config.toml
hidden_size = 64
num_key_value_heads = 2
bias = "none"
init = "uniform"
weight_decay = 0.029
warmup_steps = 586
decay_shape = "linear"
Each number is 128 + 32 x the weight over its row's rms, rounded and kept within 0 to 255. Layers, rows and columns count from 0. Numbers have three digits each. The size before them is the row's rms in percent of the matrix's.

# layer 7 MLP gate, 192x64, rms 0.188, rows 21-92, columns 0-63
103:068093117124174117140125112119161133120190136158173083153093159123131174072134186151123124098107123107111070096112140139153113070156161133165136102154117112058104160085043174140154147130122106
099:069114130127115190089124103166106161164117100157124109093072149153125161100148181096161109113098115175129151102155100146092153098212160083121093109121106091122107166170133177140145156128170064
095:114123103091142132096118108083190127100163163055112103127113159116155086074167178125116094166169159063132104169123120179097132161160089133090137145128111139080130184072123124155182120127154094
087:156128105110117185114137199066146158153144182156149110163192143109147103101139123048088122115139088153128174132122137099078127104077108166095119135096140137084129131150137161132143082153156050
097:072142101176165122108107073096123121085147150113116175161071142094044094134191155104158109156148140187115162154075154143149156114120152145142132116115100153097067162121135091098123112065132123
086:104108152107073096171135116162171130131096136174080113126102175138113121085100185162147094149091171100149071125108164126101161160057088128123144126189073126110149162124126155138195091137087134
099:108105086137151101144171163127115110080161120169108120096095125155114105098159184197138113136201108119161133132170102151115123104163090216118127134088134037097170098088119122120125129158098115
104:129069100162078122109118094130129140120100116140157102091120065156114110105175152159186138178183154080139142155141100153101104119144111150143070066125142124131171180202092169093150104173133109
095:161148137170128093114119076115135113172102070159148128102175134142097155045171154141143109092104129154168136123122140151126131090096168138100150113125106152142200138192083116122225112088103128
096:139129158155153087028127143114131116138153081162147150141107163126151093080128149154091153124150132160126081130118122142111042115140173133196123167147180102103149084095119179078091132105125088
094:180138114206126114105174110106134100142151176133114117083118121144117060115105089106148117123145143125166117162098084145064066107140112143108114155163226098106172107128115091168090151110143164
094:123074094170114099069102175188111153200128129183081094145180153166165181143127144132103152077097119152140111123140123133080134112067135174103150151169124070106169100107141158119141130107130113
099:093047131101165118089089121109149144124126072121148141201125174102128103087092139197119113142106137058124120144110179157127171161088167087127160110113154109080129110100122178090091132125126173
097:113059131106168116108130179118106126184131119114104113178136172108156197107152172160162109140153111157079121093115059170079143109095157171082112139131148099169110109108184073119122140132135075
086:123121060102142137121143126175085176111117165116119168142133164175176185131106160146155136071149118138148105124175141122115128148091148130151109106160095124138098099108110105186084142032181064
122:148128100118100139134112127120171121140206109135188081154138156091140138103203123178159195190148093154123143187097142093128079112130102128124090108163106132099096099102133171097069133129131082
096:129128121134130066119111111128150163087156106138099107126126207129175143073096165130117187149117111073201131151138120094131115094182149141124138113170089129086163114064087107204112155140110161
106:124154133162086100122156140162123137069144101152095157149088121133112108109225147172142096187151172075138056131102143157133109125152146060166090157133133094104195123102129153120133104092113106
093:142111192122146130145133109117148163159115107170099160133095183128183059069167099099146096107138145130160078059128161155110114120094149119119115156101138089086101103193073149167103115156082152
090:088110147160141159126173105169123155098110156171104187133152123138121120080168127118105088121152094109110084151143137141186158081116103126108117126091078115155105147127183171192123132016100120
096:130163070083235187144135173124165085102131172124114134086178087098144116063142118155101147118131156107130080147159110177132088132174131095075132123167096109114119115116119123113158116142150095
094:122167089069126118107089166122109111139180124106156171138127118108075137077146164178092108169118145108152217165133186109159084112141141158121174066081177094117100136130114091164149113130115117
088:165141135133143148111143141112125112086112037120196092126119134148137122112117134146140052165143108106120114138135088131168145155194200091174156113134112083125093084116159111187147104205123120
094:136163070180101181112122085100190131119151100086157097113045146122117095136131089129137140197129111131139120172088157164162100123077091124078103193150135151105154162137085137133115161108101145
104:161125139173100131143147090104153101158140111151134077116100158125050144120184110100069161100104139118098105073105134169090104117213143131103113126187166166082083126087128134108135148132107069
111:121201114176102118147103096161138098137109078137135104093116130154063167154179185105140144117142097177180132096086149108085117095126132073122140166173107170109173146094084127166149076119111162
092:110076147112134183218118118107116128159105141101119162224123126073125122106143108161169127085078141120092175090095119122181163136114123130186148092090117164128073158154131113113085133134137135
084:134140171157128085123119155113164069066161088183168129126142082125112098171128072069115204123152181095157112092076109093106080117097133106117158146147182114124178128149124120175139130134111130
096:146226115139118147116158157127098115109141044178192156089161154106120126138158159172112117093126097130105101109111155092157122071094077148140147176169132104105108164103151079124122097147165102
087:087143133087116177190108072162162150083116114157191109121101098138178134116123148151161139152141127091120128137062169097122132150103192108140093126070111103155158076122122187169165154140078123
102:166159128175161134093148084130125099160143076143162128119088104121079068127135110161146086135101176163131157191087143143167113089177149079128121096095133075085094106155113168189146103138099169
095:124128097120114169149125100155174098123166098105101127095115152202094162140162130163087151124133136085193115133084112122124146130112145108120156151139073180085086190093055155165069078132138147
097:107130107180157180075133152131076119106126110141134120118102123094060182152168134121138087085183153136154093093100070168217124131132171136180108151170127108132087123111107174105114149163137108
103:113107090074157161159123153139160176112185118124174020109118111108124131078151113161110063144115135150076105098085131137122117086099180123109149140155120182136102140110123196173143147123115139
095:058137123158161022121106124077180128095154120136135152135152162114118132120136152100078145191107143080186113088102097130148098148144118151182127116137161110148148100145123146158114129120042098
108:115074119140134152110098106135153174144145124093138117162097182158115127079139181137150183127151098169102104072140155164161141137130142086088174098166146146138143066145128131103175060102056080
103:109189160087094138111133127158144163105112149097163176129100114109113134109129139149158071144161109129208104115092144198098126171141184097196119153138110055119169083131151114122128071124102102
101:116182141118115158044179162105161112077135112118154151103150175111103121176101178173151122186130102097090117064119140142099096090085155124137155132139128122105175164079123124123144127057173133
101:171196146139116092091125108139133102150156168100082122103132123161118122135140090075176202137129101137124091056164136184133114096185165152078126116154124084144137139145043158129145137116143089
100:103120132091112139142118142078178126129142156139141109133121208107141147059165136070150137145119148120156096112057120108103173116121142098095132203099183155059159136131071088126096116127126182
119:099141164125124148146144130128153125090166119172111036092086134145163146131092112130143139122124145113193110066078197130167166056165148157134117073108148080124106124121115098149091157089093155
109:145126115138197108153102116138137095114157133139175147121123064116154146088178109151149151119163132099102130075072057123082125086124202165145099164070149087108147147095118106150092176170138155
111:138162150102088168187132127113102149086152125089160118107149133132096113100155177113075108155168130149076175086096113118182136106144172096187087138166142133119111038121108136177115088111166096
114:120134118211116051150109153137151143134156040110116115111141111153103121080190109091062096162122173127155090137124126162102087123157158093105084161141154137127137115201093124127137117085129138
098:160141094121195185122142148091122156158142059093137099093141129162063064110150114112082117157130107152084133083162156149102104056126179134161110099159180096144113110140110110165123090162150127
103:121163136171088127074156131133094152089122100159192122133078135173161147157130145112119179164110119110156056140137147147136079125167170091109110096205116137192122083073110124130107122067122134
106:077111149087180137172126129084158131086121109198107086097128152191126129086154183076173084101156170080102089112114147105164132118138141109170134156164129125072121111124068097172101115140115132
098:154181097140164138138138104135160132135134124137127147068161125079124118048096129199139087214130135113142141143135165102132137118135161110137113085046117152146044137086097125148134162148111091
109:099152075170187146148106115136145111089156093200112109089117072115149092109159119150143098169171139109095161122057097091150114101196108140156106159111151060131121080157097148154149106131121156
087:165193166185094122130145072151079108075113113174102162129139129137155183091154122103103089129184106126135098085100155182088114094148175122091189145078089155154104139127106123158113130166110130
092:118097148129106145147097094141100145153135161141114115135098107094075148164126130196071092071169154104116101132215179198108162127138072107125188103139080139092132119100133169132156119131149088
100:087160066095101121095128122127118076202140076197128059124124105133107138138166190111102142137105135156088139124183184154120095126087153095080117130124112167149120132122119124160138129173178076
085:127112160142150151108090137154061127136171163097125132176099094106081142084136134113137082123079167155174138148136119097149178146047167136139134116099126123111065168118049155159170138106074128
099:087149133075128134122178167121146173102136158173176113107092091120135140129106143125121119085114133112137119103035115103193171083136138136138151118191069161066182132080157145153132148139154096
095:152138123155078132159063143103115047220118081187107089132117141143103161116115172069122146117064096156181129096125161123146122106127136158086160131145118146165184135121129138143144138166137093
095:146143201168108075147166143123091120120157179070068156092114109162102161111144131161117066107164144096094148158183111150087152145169119161108058137114097113109099180132135137113145177140102101
095:125059107122131085132143209108221117150154170079126129147118127125136127115177172156116106137130108063136126132129139166090166115164163115138099158125110067061142099155095126146110153161162086
090:160151087142131119131144119151148105115165126175172129096163119128119128133125158063090082131166137120115157136169108149092128115107143113111185128140166124073181150097069177132143109108031045
093:102127152126113188103148187131076147131110114136196065156122142125097123167106178086106105180147112124087116143158156158068102179092170128157123067167169128122150115129085137115126127131087060
103:132095084130186131093167095146106096128127138171124157119112160204136100142176137064118102137084138129116107105093205132091099128139200161145161132137134116114140114122075165055141122124067105
105:105172159133080153147155130118148149069125178130170088104104161157120115050103203080127092193131148053107111107118145132111089122136152148148098121141094135159214156117134138135131119102104122
097:094160143158158075082132125103135172110171057135164136102103166135110131109094130156148195144127111120160100183108213103116122128176149170122151084144148105094074110075093143104132089116090144
104:145109142215126154163112177160188114112129141108048118142206146132176065147129105124130076136124144089157106107095135150140073110073161109104134117133122174125123148129112096138109059103135140
112:195142128128121165153144094072141066123152162124159079141125074166067154104147117120129109156181108075179054137115125166128156136139123175161106107124096060167121138130110118144161158154138082
089:103131105074145099147082072143132148084147089156118146120150123145115082097173117134124146202142190111143176120149147137158084105095125119151166121048108138157098123164156131173127071079082174
107:119099150129145104141091181176172090178127133112112152179104150138104129137153138100158110163153077123110123086087136206150143130134149170136081049114099112062076174112144170140118115118073102
089:118138125114133079144123118102151183147151107094126099119144188108150103082153077192195087121098106150111129089170131074152126126087138113114127129097157119105087160149166158225092165091109099
103:125129121153130094074126102111183130108168114183114090091072135164173155064151178077092129194126165125103091123080170155101118101128165097121141145106178113105137166162084122099093151140081133
098:137115108155098100129116149103122057093139161139123143136114099184168062132121156090097152202172150157114149119117135164090048115106176098128099126151151099127188100155150131145057150178136127
093:121091170139174120106075145154178119103174146112115116114137098144093101167071128203110194151079137127122098079139178128131150124084137081113166120150152134099142087166107130091195077091129118
125:138178147135108107075107080105165131130174150127115075118127204068118135165124168144117104115167161105120154145138119128112116106150105167153129125168157039134114056081135170109078143080163128
090:165087132173135038190086119150135166135119116123147115156138118141108125115110177126161154094120137116084201136109140044127130111172139113141115135098132187067126153096161154175068130139155135
# layer 7 MLP up, 192x64, rms 0.172, rows 21-91, columns 0-63
106:162134097143125097103137157097133083113135117149089146110091097196118116099161170091086109181175158087137079121166144147093120071139198136121120144136159071150203123093147103168138116176093132
097:198112181116135067119200145109146139141111144108138118115118156167175127173113101065174179084115128092158132144187107082090122129121049130142129140122107105100103133113169097168165131109082137
095:101088134111156133055094162169144092116103165123117132090110137142119192156117161098096097172201088104127152135137132085125196150048095127187117132132095129123160134156171082132158130089126108
088:151134108157118099155130145104157097183117124159182167107157174120160070082172091123155161074141114136184167117177133129114150083152153126109140134058146125110125125161088110161182111058091087
098:148163063085150101203203134086124165103117170139129097140105089115153194128193127074163119123128127124114143135143116083078121120123102161130107105125124102144090185199135156104140160100139106
096:189140145138128173219101102108105070201156146137058119111085106121121133136176101128124154127144135089141130101109104149186141114161146149097122068153169120115104147072099113147097181114137096
095:100118137157146140097098114145123148117163100089130203160116135178115145114105138104116107074091198183107081117118175185148080105131206131142084114175123107099137100138117170144102114097143064
108:114144096065107097149164151112100099050120115105108147176122144088122109187155134125180102114115143112162150186114121135127201131131095103157129168083178083123152045102085140135099120130092132
096:031104171150136133155131104126122158133130071095124132172103179171161117138107196164169149080081165109163133103094129121130136173114153105127125086105130121161140120147178090079074142083104156
105:093165133029106153089126142124094067143134154136104094168165176144139174153130109077160125123089116157153136164141127095153068162080111076160110198141111148106103097112121155157124170135155143
109:092117110087094070092236134125160113137109160154183144109091141129124136140088165160162136144114074127136147147099087059124192154123129147161086144129132120111080111144115130108101198113136161
100:156166138095166152082158126133157134058134145084101112104094113120137088134196134162079120177197138077178111153147120105155104102116111126188061125126121131142115143094074094182135134139098091
097:122144104116123152137091133063159016153183123198161141129102131156118077154131125141126131156108102082125069087120124140172117119104154117115149164181148162092150143134106155151187145081145101
092:118251107099138142105143099117139109121171104166153100136141145165129095174134128108123172100062106091104112092141125058187091071120144159127150116130117122121197113114123122104116126170167141
087:147155165108143123094176136108128162098129129116161077141105117056106120182205076123156107133087093123094148156107222103155099136112123152054166082133128148113134132127149121072169125138137111
100:146124124070182117149091155131140151096173162145139130149117138130205141073136110164134181130131104108117102150059121169148150108158099137176065083108096136086113120158166173105130134167097053
102:211114118109091130114089095148140174172080103115134154131089172095114077136082183116149114164121142124103131062102112154143140152061162114137178127155154136181143117195133169092141107120091107
104:157122127121032134086149123143115158139100139162141146140157117098094106095138071117187079106090150118097163172082126147157137175134135092109124209103132144173097127157183146072094124082123139
094:143155120066057165151192142135186105169122107152069104160101146186148165091110147105136142152115078101139162154177078106089147130096088091140117140120107097127122157176124158154087169141163129
092:147152145156159085103183155082115132128095119160140124113154129137148148083160165106077108034034166091071133141171113126135081133127141121071134119114140162190129100126108159115119139145166101
099:128100114058156100116099115108137131127129144179143116107120120159171187209136130098121126124148125164128099165166129086101155104176065119126112110188093106175053153106149111145053155153110123
111:121101138133125077144139117094120162073121103160128133102141112150158092105145120115134137179134109049099096080109121172162107102109141143214068174065133096115113144098175140158181170174105110
090:103164150126121103082098168131143141177134147117103153088183090114150123108079158123084143168114111103050123135192191096085131125102079123151051151122150162173135146161081155109151134117137090
099:132147123098127137159163132099134070103079132103137136051155142176097179155080143188139136110120128140145120112141151144149126128073143128072129094176073176063131141115170119170189097173153158
104:096110078093149125101138159090152150117181087150056124099108125131139076086132143100189112161115076129170161134117156115134092129121149137173069188115188104104174100134081103170096098153129156
100:082168143125171159103103137166120140072137125172068194128155070132118146183128054148110058102116130173156104085179124155187131128148122143110136118120096143113156148122116112160110076121099172
100:132161139154144084067121125115121108106130144091115147076091146190085146141070148141090172106106142160107138062130129190085079122185182173124104122159159132131151127162089168125156160077100156
094:114173125148162145161108096159118104122116130134140054145123108155145118190087067188147093136150114090156154152115144158091103114177170116144103083180132122140122051104114204114140124169108176
097:158105175151138092122152164085107129090183161110121123068162122156111057122127161116120182134088130078104158163160115146085173112131186119146137155090106155101172143161106094133118145143120036
095:153117147055161109077116114092061167151095102104134110084184118157165196118079120126119133159131158135180080158178100155110115139101151168131171105122126081141121147069130185153112157108129120
111:109155067196145168106103105158069138078126140086154222164133142136080143069153144123134097154133088124146186166128119133084159105135127112115178074132160168140105133109126106140125124121069129
101:145204127130070156118112145161138156128164119146088100141081106095162082081127120118139147068128143076122147089171124151178156157117115075124120117104177088088131138060101191148140128189105134
098:096114114115066144103110085155092061157110161171146161163095158112141151137192145138106110088086144158116173136063142146132130153086114138133106159127081176067091144122161092160132103102190166
106:113128141158049108104150075103140122084101156157116115110134139183138090132146146156151133149192113159166120178173070124057124173127115133103066128116178091118183150119104115126168129183103096
093:129135162105103149087144111192120106131149153104108131102099132151149096170167160159133167147210157138138080159101154115081113129142163075164057160145118103064099126120169108061078098119109112
113:126139139165111092146123102107112133187138058147091185095081109141127129146124126068120139209120168132145124179158129095124095153151149117161131165158106104162058184166075104117136130188098117
110:159147177077042126126091116180126166128124094171106136064122138109152120121087089088142160063172132202129095145092154112152099161159180124145115137120116142145141098131149151147064159119157143
096:096173088105189155150123144119168139169150094096150114123150135108124064152122149133106163109112096077174097133104121163106133112149186096095141064222167108141105132106098122157148118158132057
111:146089085101118149106151101112167126200138148132126078180226107137151133131126116089166150152120134135125132075156151111175156151091105090126120123092051110106092171132131132099101162095159190
096:152188155152105163124074160113109136102140038128145115182155118078069103127148153181105120087126095150141105141068097109131178120135159108109116136166149181102143134054095178128112134095126128
111:135078157179136153150095106094138082133117113143102092161111159190125118156161121100109158090114172115101114095088172135218112097175164125094160121198122150074130159091114103159092096121092139
111:120098083164174142116096067152143110113167093127143122111135081114121183078144157131089103143141164073162124115137133096107150070089144171199136126075133106099112195102089095169121128122142189
102:094134162219142084133145158134162118068107094142131153116102115106147112192090103146204162128097152124107088133168159119098170123162114103067122088117141094112135145145118090104142044154138120
107:154154152093128113082092093101114168123078134058141147161099156163133128114148153082160162113162136199176154113111176162119122127069140121167165106070166130167111123126126096157155102126056087
110:051130131153142132126099121108099112147120104138152228162143110114123127206154123162155084086125139162129144088104135083166084085111120128069162131124122124097145092148126183188081144104164145
101:099120128103126141205083135154135121121109203059112111124154075122150105094185086109204057119157130113142153161121110159113156129086114081140123152086101134116095135189169115147123101099135143
094:199137100096101120133095104090113140123120085191165146113174167159133139123174108176134121100054131116066154132106129135196124098181120113157179109144126164111098138110080141079107105117126190
101:129171099128129167115139144105112141099177180164143106030094173119123089112087181104149151138168106085121133153110081133115143087177121126167113101140189070106145130133130076094169110176119150
110:153160120157146190109123106167161095193148100132105112106091128076112121052137094159117119064156107118092086135138134126164140118201088146154126144089115086115108114151060186149113163169133139
092:135107091141187100191104162151133161123122133106183089101159077174137162178128148179119092135132135077147098135098117119121104132155119107161121124161121174094088164101167124125064145029122150
096:123120186102154191107146174167078147105137106138123072080082121112127187069125171144104086092110154093131118101071175117104135119146100190152168139129125152080118145093146128120123183174118161
094:124111096134093110144137085180040099167094153201117125131117095071157155073174134133130158176112133083119130123175173116115131159122127126102188070122165146143119099140178147128093143182122132
088:139182195149178137162148077136116117112125141146172168141116135071066177073157117157155060093095128080117089131123155094178157121161159122100082101072102124115146147086160128104130102132140117
097:083111155086163117134129146142193070137158147100156102122166127161143151131122176133101136098070143125078109141082174143164092089074155133157086155100073187163118139162125065081150144114131161
097:110127137132173113160158141180117161081145120033149121097112122066116133111157130089108126136159084105103185077110087117115077139183129170183142140115145128110100109192112195091107144121122141
097:093124134192171189119146109174123109158078156135090141059045125145129161140134148114038119115160147150113192097133119159119144121161126151119110150129094188152109162156143143094099149166113140
097:131135178102170127145198147156102162148062165098107120180140118133041119164129096117186138075101136108126159150109081115135117163088170171094108091127084109113108147158167125146090154115165097
097:132107148112142082101158173194152159030110179188146096141168078093145114130097132146121118155138136170084103155138105125114159172062051121137112146136122151106136111100136182128114116149102110
099:179097123151166114119121141169194156067142097110111110117139132174117084099109106133131094138157139103136130131141086148179168105166096098106136136100123114068187073077137183094212129131114087
099:131136153095141108085108141158104132167103197154075181138131139174115148163137083123131121111072135095144143147065140121096171178097107157120138179071087213121125126118128136065165140119126171
101:151105089101072087177108069137161167079160110144160117084153163173124122135101114138115125137134132137194145142160162105085137099117135107103168153139142078106076183098160143178177183089108160
101:082116167134165111139137154100136200079099130064149071126148140130188100163182111138176139117090131167137084142102118099220123107146133117184111109125109172101159111103160109134070112130115128
104:097074134095102138150115102178164102161180129061179195091114134095098111166124105148113135168133153129088128124083128184126131127081142062116100172104161137127152135175146081092132161099083097
102:098095145157141157151137181132077134127135142163101104097118117109147110144184118086102135055163036074082105136106137118130129135126132190113138109125132155113176160104151106176082108190186107
095:102117122136140175205101137140081136143110155163142145137094104153121139182128092113130029112106080176157155084132118104151135187155110077104181117105070125151135128143076156133154169116170120
106:096127178104095067098087164131165135092117172112145104154132108090160115076101191179175200120127136149125133157125156119091100134072143137153121111116139099138141091121101143107131127216198115
093:126168087100077169127051079182108138113135118073161117130177130132099118113155075170116139056159109164064114098112147117187085134127135150132114141132144162110134155142146138101154147049150130
108:106150081159091114136133150112124144115096154147144071151080117154086104139157110090141108148148053069180133142176121100096132112161124184126185126196137085120208094096142145174125134147158117
102:160152111172109158140107121120154148102072132107108129171120068136051135169080097155109125118140097128187141177100151154110088109130177131179135144179125115187091146165091183097167164135095161
096:156111130098116119124116139086141124136168153110145148112121123099100114058104174166199080112115139142072116170147094091161140171202145124149053154160141129128143086171068125090150160096116082
098:193104156126145138156143185127130090146113174105076135141142103138082197094138076123140051109169119131155121120131121140071168159110089159112061123096101169173169168162101137128119137083113148
# layer 7 MLP down (transposed), 192x64, rms 0.169, rows 21-91, columns 0-63
109:144123145155136109125122121120153144099136107157170136095107144188146186064133212105108131123147097056092123075107144106166119126129151169185168085153082090099156179112101117114085105119183124
098:100140145132116194126062091172119130158104121188136125146092085070163108119187198163092111124075092168120120138119077111095113111196150093151127147145131131174134180153137137132108111100135083
097:106147105115102043130151087088103130110140102155129121185203100109096149168130187104123134097129192171098158126131100149139100129124127116119135189156150076136118151064112166118078126123194117
090:129076151166097166130112149113130168142156133118120103190120129167160105133136177114132118080111090104115118110163142019148115055127127146061169144147068157136178106137161179150110147137144136
099:093163155135141086125109091109220065157154153106158181128125084141154125118121057139076128145131155160085134135135092131078101110138165166126163148066116114177129070126176120104114113157144158
094:077124138091180147072147171110159166102105101143130147156167078164115110093071167134157139141112157089117115142141117064085101137091125098175175212130087092141141137159140100120160115126086172
100:090110109174141117104122125071085141133117135137108123131128096127079166078149133093148109174165098101143173134136159076106183100159153154169071150157118131128188060093161142175182153109144070
107:107135105120118108130151150137146088119136085164098116042188057127148096137096110132156169149164173082099179149154124108119066134112130142139095147099156118137129195189115078132125119182131077
094:125140125137140118105109152155087122127106123143153151104069082102105173155140027098145158199144092150103090136109190181126130120123114082175108173135126179069115144149143088123178140088133109
109:129148132090210137177157156112143123134075159166142089132137130116163133138082135076113117094059108149127126154089085103135149160109100127114177109078136121160137182157154029158137154091150118
113:118109063094113073159144119152117140142093172091204134136119135086115184044070140153151129127121137129112111170066101178105114144116143112114090132106159180122122154133128125138138195128130195
096:116070123145095097083109142105120118154177120173054092131166110121132223139072108152126170121085129150132105171131174149120138111102097172126174126119187064120155080113152160126123116115110156
100:116133131122135195119167109176144189131131131109147142062131131093127143116175196134129143057152145163099114123152135094096111056123078134147177182097087052158104115113143094109146095148113136
096:156113141114153153126108147140114138129130092086130115109151135132141178156183162135140130173106095145071133084091053176122183076112151142106093124144084075136122090135229170144140095130104082
090:141135181166123099065124145116174128147166162117156125063162112140120118147213124122153099134122094131167093123164144147136112082080138103132158104153061064114186105137141118123147095050131101
098:078107164110100124078195140149135093153100147164080074139144111154094107175142146104124085108121143146139166083204132119115157111120155112081130139119188212128144138113140093120176138068095135
097:085103142047086128062118150139106106149159134149200125157117101107097123139123185094135129131146124194102127150101093160126167186095112120133160140129163129120100111180158102112202078127108082
101:140060143059158162153144113118106113217147136127106130107122144136110104164102117144139169169086177168101171086165093115088130163094114049120141147109099156078122123153121131127108143192104160
099:145130137134160138145142190125123121177115161158107134061107129103142146160113124161149137114119143123116088189098076111100125105116102129108110146027090110131088094173130062197146202124154114
090:106122124132088131135067147103196140110143120156119066131108151117160105141155146113108082143209140128129115170199086054169108146136060113129128145175160155131111074113136124150106194113136133
100:122136091139142147142102148165106108094012152132137103130169117113135148135119181125114148156171165142154138135138097160161099114122109152115144186134144197059135091077128060085142138092082133
107:084127053102149132134159092140144131114150155192157147128128106125126120083099106176085056180164144117124149107147151099106160091175080076140104125141124203100150076161112156151112167161096127
088:031132093111186103138144099181112160099096177170146123113159128137154085078143111169138059120106112123176108142128107172065074140189136113147143118112161079164113148130106133144140123128162134
101:151148149107087155125119108084101144074084111113099143111163130094130154175136112172121081067154137116132162105115200130140135156155151158133140135158105022178128097149141170154160117055107124
105:130189126119111161088116083116111093125103165157120099118123147130131150145194151127068159123154173131087090083191172116158116126182115145070163079167062130138108136168165115075091148137126092
099:137129148145068063111198127107157147177114102108127111121142136073151128109143132143125166114159145071089163153198115078094094176102157090093098156107181151106150197103162101133122120109152100
096:093113082071107151173116157110124109130130075111100110184138122098133166088171129108149086116117096113173133157146108161185157174094099113119153174059167159132112199141150076143099102171160119
092:125152168106161111121115085121111141128147119170122108135081131129157093225106167134084182134153152130108142094140173098122052094119152124126100080147190048090166178132108109141107150113151146
099:085113087060103156143157111198163118149147102155125118086128097124118102089177108157134127102153131177181119154080098105162131157133144195137100123135101200100125138126076134056165124163157115
093:117095184170070137167109108157200141145156136144151102110156136073040054147145100110124096126110114078147142141113123149068192155157163135134109113125113152124116168184144118112134091097136150
112:169133124102180112165120139130075191123136062075115135085180139096067127137118164090124099118118165158157171138133099168135135108124122145182144094041124142183118129129116105075153156098111164
100:114103127124128088145195149090170121170042111155130130185118144126119186115108102112151074159144149145134138163083070100115153116088162158132169152121112155132047091167110073150133123166112125
100:124119102096164153113120093117194113147097130191087134122154154113113132064081090110165168103163126127139120202126147123110178174104088072105098115124108232153148122102132133151154120113111162
105:157106115098147172141108151114149108073149152070149154137131145108189131077101177061088109154161136075085148095140147111154103097131079115190132133161109093157111093183161106164128145090147181
097:126155116144167062120076132099088162087133128111113160116118156126157125148158178116140167157105155087137088151119125146090091122161140163161074137113224054140118156112139156137149143090071073
108:130129076107123144100128118126137118130052096124158124082156139124155144094092093165109104124128173142167121134146123154109140143143117213124067060155206048129151138157068143105141160141114164
104:150077147143150141167098117107119123097073133151136064183147154169168121165148154115135168124084108116106213151191069109151084068121187128109114082119119104107119126131131137115091118127191142
098:101094139112173144122160131150149124130133110136120151106094074126116087111073162146145116112117116196153095098175105149158065118202167113128130101180145116112133035066154121141180149121179136
110:150093146092116094168073128121142129133054159100180115166140136094128160116066131132173136146094084102134102143177110123184083108083122095144150185102171210130114131123165140151104095152124168
098:123121195168121143076179126173116092145071095156135161203121127151104105114090187141125160132087090116110121151138099129158189117121080112123130158155088179070100133151075118117155097130084150
112:155133113168109145127069109083171102140086088143147145098158145125135151109170132054171092101162168155130109102141058143139107147129167094126151156156120234095120142102059105118121142125146144
109:177138110127044142100122127161100172125150133161139119154124199091117129144152116157131108077135104135165097145169160108157132196147120042114147131179090180103153096138149100102140078097110086
098:132132078103108128145107179127112142094140166060096135142138126151138133051157108158148144125141097144158148108107172141144078088137094095128105105117254079133185131148095165094135140134146153
107:140089083185116117136144070186142152131117100128084149084157142081097136120094111168118091141083126154116136138145164144128173130170128157113068116157160093087096129171053124136125153119116221
109:098128107150152119182070143127083138119167106136107170141177057142100159192093118097129087145154118129143158092118138106128164101105144130147127116156208189129153131041152137100153086088118115
101:173084176129109093208102160100129073132103171144068141181147106116123176049125143129129110133139147134169159113167133137114117108147125120116095113112080142136078165140157082188145071151112097
091:146125113141132138029161064140114101172150120184135121115123108095149118193145107127143160129099169137159096091088118096143164115130142087083119114167106216100178141123151156133137143134086072
100:130180134052132104130155138095130128170120109129133201104116125130124128053156130183118158156107144106171134106164121137198105134152110114167148122034080161146102114127110110185135140114089080
105:171127174136096063153128122106126169159098131096126083188163117149136118157179112154101177136110133125153124054152071088099153148128144115089152082150044165123118136090166126101174150149150103
094:144100060106063157142145089201129169145118114138090144108111136137108159069142082153109124098107132164127101089138121094122108133122185148146091157128203165118165164070116137074169174155148129
094:122127040144094150186110130104124163093104110097152184128209131126122087120130150138159157165154113159127149085100072111141106090154131122120077104131150086188147165196166130125111088097150121
098:140128145128157184120187178095151183113094133074158163124184135149102079140108137136111104075186071130159128099130095090142133081133143148157118159118140181092058153134064138103092150116144128
085:108123092129067151071100159055100177089103122199129054110141138201116130159123105117159174157167090145175125083110133129076173160152104139129160133176124126095141116106149135105145123147130137
099:111133100171073143164100100169127069143119091163098123112126134106055133132159113146177134150136192182168142122158201101085150165199143118093135093125161114104075123103130114107148101130080114
094:128129139125115134126127107168117078190102130149082094071147154152161093124045159109099109082107093173162102191120182153133148133088069107143151086138160106171151147095121145182145096167140138
096:070129042111129171146106123155164166132118052155129099175119143119157132185150170147140170105094101118132129155093154130163141102109175057113122133126142126144104092137126156138102035128151167
103:180138135111129094122131115193123086162154142097099137094101030092130127152114131133105102123065077180143174151138142115120099122173159121092143168111121136141118089169120086170126176165112199
096:094155143061101137142104136173112154154124108093165147102122101158183103173175085136121119090083112107126155169117083147060181153111114153145109208105091180098104097141145139092121172133088150
099:105145055111127144144107103169179104080143127126085135175095109125127088134118149128079120048108124100118150131120086198112122109168139127162111194147169073198105123150133102153128176142116173
105:148134133105106158136171142203119126115094117126114125157110136134205102127124088188189071091140158223113119152101142115112139106093090092146111120096072141102121164120181126070110164118145117
099:085138112163173107112084135152120100106144142123088156146132131081109105122141170051151139146102153065124118137111053128148163145195138133181101141144099147122144086134159174153190146080129057
098:048163144143107118142169188111112227108134114088096111150217147106173128178126103137140141111111110156133107116130086080160082128152127131109106127126144150099090116149121171170068108121122110
105:164123160142115151028148184069097140150124117120080167115084110160188130119134176131128150150097116158089132145144151099152149085119098140120105166083136080193167154156098094098083137138134095
098:139135142126093130132089122149113143129112067095169139084077124137198128154125106124115116125126090135153123172113163244123098162105130112116139026155147143140135152140103095105139107149098196
097:125154175095123154123198151138099057136145118080131176201127158137084122138083150104108153111179121072096106158117145140115118101093145167087120103162125106131099208084093120121115144166175124
099:124140125121107185092116101168203108152127110153144145091123124154089130143137137096116083141169109037076165146142124039148168114103140173129088151107127199131118127132169111171103149092144118
092:178140086130133154131147132119115169111139143079139129157131108136082124203177166137162132134151120086094167116091156128163119121156130195098169143162133060108121102042155085113139104125064085
110:081129078138219095149171119092098067149125123180106075149068130175117148151145152123160185161172165139142077135133136132139112153117144156121075114142140047115108102145120123097146086127126127
102:088144149154152132084119142121038115151218144127166117147136152089157093174130142114116189145159170140108119151097056091079126168110146079119077153156114133082112126144119164160099135134111099
092:107115152162132184102129159160114098133115105151117170127206117162070140134154125088140124122094070117125135193073134176074184104126134082069163161108137122098098156110183137165112092105149108
097:084170131126109122138147092107159126141124158131074130104134103123157164123157147175091120141180087080113165148185160112140182130132123127134160139137124148101131120075003094174134075164120092